From a checkpoint of a small transformer trained on Wikipedia: 3.6M parameters, no biases in attention or MLP.
Each number is 200 + 40 x the weight over its row's rms, rounded and kept within 0 to 999. Layers, rows and columns count from 0. The size before them is the row's rms in percent of the matrix's.

# down: layer 3 MLP down (transposed), 640x160, rms 0.0458, rows 374-377, columns 0-159
# up: layer 3 MLP up, 640x160, rms 0.191, rows 375-378, columns 0-159
down374,107,181,134,227,201,170,164,175,232,171,237,141,167,195,217,163,236,257,260,158,206,290,184,182,178,188,185,188,157,212,204,193,162,202,226,206,219,220,207,202,144,140,229,272,250,184,208,165,160,276,257,262,212,181,175,224,196,165,221,122,252,212,187,173,214,236,242,250,144,128,181,200,148,104,230,186,234,211,199,198,178,169,287,195,248,191,84,235,260,224,201,263,200,157,238,187,222,218,184,219,177,224,198,125,122,159,140,146,233,124,167,222,157,149,193,167,182,189,228,231,271,117,194,235,187,189,240,193,197,263,232,197,239,181,219,237,222,284,226,217,190,192,235,126,209,246,280,197,156,170,223,208,258,202,196,252,158,257,217,191,240
up375,107,215,236,246,165,218,241,203,235,140,192,275,204,240,147,187,226,153,245,183,193,228,171,263,239,243,202,200,192,190,217,143,241,155,199,195,231,143,147,210,246,148,250,141,263,184,262,204,253,201,165,179,245,153,219,249,192,198,187,206,208,190,201,212,165,188,134,91,197,237,223,139,227,187,239,155,172,219,214,211,205,189,215,213,176,233,178,115,182,185,192,162,137,251,159,155,195,199,197,221,140,168,277,200,145,216,140,191,234,285,200,254,233,229,129,127,200,218,170,238,191,148,271,105,218,196,257,202,219,159,196,171,216,290,194,169,150,258,153,160,202,196,207,310,194,160,171,240,224,202,194,206,174,168,217,242,160,237,127,120,221
down375,106,198,199,161,174,162,190,205,172,229,165,199,251,192,158,177,243,239,231,243,199,96,146,204,178,164,266,156,219,208,148,225,192,175,225,208,150,261,191,174,175,173,212,214,199,330,260,146,197,256,189,274,196,145,208,224,244,193,221,185,196,246,230,99,149,258,167,269,146,192,225,154,184,157,188,228,221,242,157,144,203,115,212,231,174,280,103,199,193,210,175,288,211,152,221,268,216,190,222,304,193,152,129,214,227,235,220,156,220,203,271,186,265,243,191,194,216,148,154,183,182,206,155,247,219,213,155,205,184,169,251,209,182,174,209,217,270,177,185,234,121,198,177,148,184,235,203,170,191,248,198,222,219,201,172,183,235,216,241,230,156
up376,101,148,222,207,203,181,203,165,182,258,270,178,277,176,217,264,195,182,217,189,99,186,196,189,198,167,205,230,163,190,116,177,159,212,147,195,246,241,182,197,162,219,210,210,189,229,257,195,130,165,190,160,158,176,159,114,213,225,216,204,153,283,156,242,172,202,191,153,128,196,259,240,169,245,185,173,329,226,201,196,234,205,217,249,250,164,179,208,140,189,226,140,191,135,48,145,166,251,174,242,190,212,188,266,206,174,204,163,183,201,243,189,157,149,184,230,174,217,201,162,168,135,210,148,173,154,250,219,180,193,207,213,214,172,210,215,182,213,192,229,166,278,236,187,150,193,172,136,256,193,176,262,175,135,277,237,201,219,197,183,249
down376,097,271,78,260,305,240,207,249,240,190,174,181,191,186,208,197,170,242,217,203,198,194,243,256,238,174,164,238,299,207,190,208,217,214,296,206,245,145,198,212,287,230,220,181,270,189,138,218,262,195,234,169,227,194,224,255,183,209,240,202,224,145,178,178,215,207,167,231,250,265,152,238,186,193,187,142,130,184,178,226,177,273,238,200,221,261,198,248,166,237,128,211,241,226,220,137,194,95,161,128,183,244,246,226,236,153,206,208,179,158,164,266,199,164,179,175,238,211,180,253,276,247,197,224,217,208,190,253,263,201,222,176,226,147,268,191,137,193,199,221,251,162,219,199,188,234,171,205,182,147,178,166,168,257,166,232,206,181,192,174,180
up377,105,226,182,205,245,276,148,166,176,115,161,259,223,194,202,196,195,224,195,159,217,205,248,201,250,152,119,267,178,268,318,224,155,109,250,232,173,274,201,183,185,241,187,191,162,228,205,250,234,277,211,236,182,226,264,197,226,158,242,198,247,239,151,169,171,219,288,270,131,204,164,152,194,213,212,177,186,238,150,173,131,184,211,216,199,219,244,138,271,200,257,169,246,207,221,171,195,242,157,233,263,203,202,270,222,170,167,256,139,199,183,188,158,150,205,214,217,262,195,220,174,223,238,195,178,213,179,102,181,190,125,233,187,237,191,188,144,203,208,196,219,126,224,249,138,194,154,282,179,213,212,215,221,184,198,226,228,178,229,182,166
down377,109,154,174,241,178,223,183,182,263,188,206,180,183,158,212,160,234,267,224,124,169,178,183,286,278,228,266,261,252,230,161,187,156,205,218,138,246,125,261,199,250,153,249,108,211,227,220,183,199,162,154,195,193,218,188,182,166,153,181,178,181,176,216,202,224,148,202,263,199,178,199,224,246,246,158,219,212,185,187,249,170,172,187,113,212,255,206,172,194,211,248,111,236,234,223,176,299,140,233,218,163,169,214,211,166,176,182,193,149,166,240,222,202,246,187,166,194,225,164,116,157,187,192,248,227,161,240,222,146,237,174,252,215,254,136,255,164,194,239,203,247,139,248,218,222,189,241,148,195,252,147,165,187,201,171,250,112,137,113,203,194
up378,095,172,243,193,218,188,163,194,196,196,185,254,121,193,132,265,197,177,197,161,196,275,214,197,190,217,168,290,143,195,166,242,197,157,155,134,266,124,193,249,169,249,294,177,174,145,213,142,204,218,206,181,169,180,262,139,232,260,198,123,189,177,197,251,192,151,194,175,246,202,274,191,287,143,247,255,170,178,284,188,196,178,244,185,222,189,223,201,169,226,231,306,174,153,173,208,249,166,179,203,178,162,128,174,227,177,208,172,193,180,193,150,257,228,109,230,160,177,179,214,291,133,225,187,159,264,174,168,189,224,227,188,258,225,192,162,211,192,230,166,148,209,172,108,191,214,201,196,207,190,184,166,129,219,165,169,187,205,147,208,186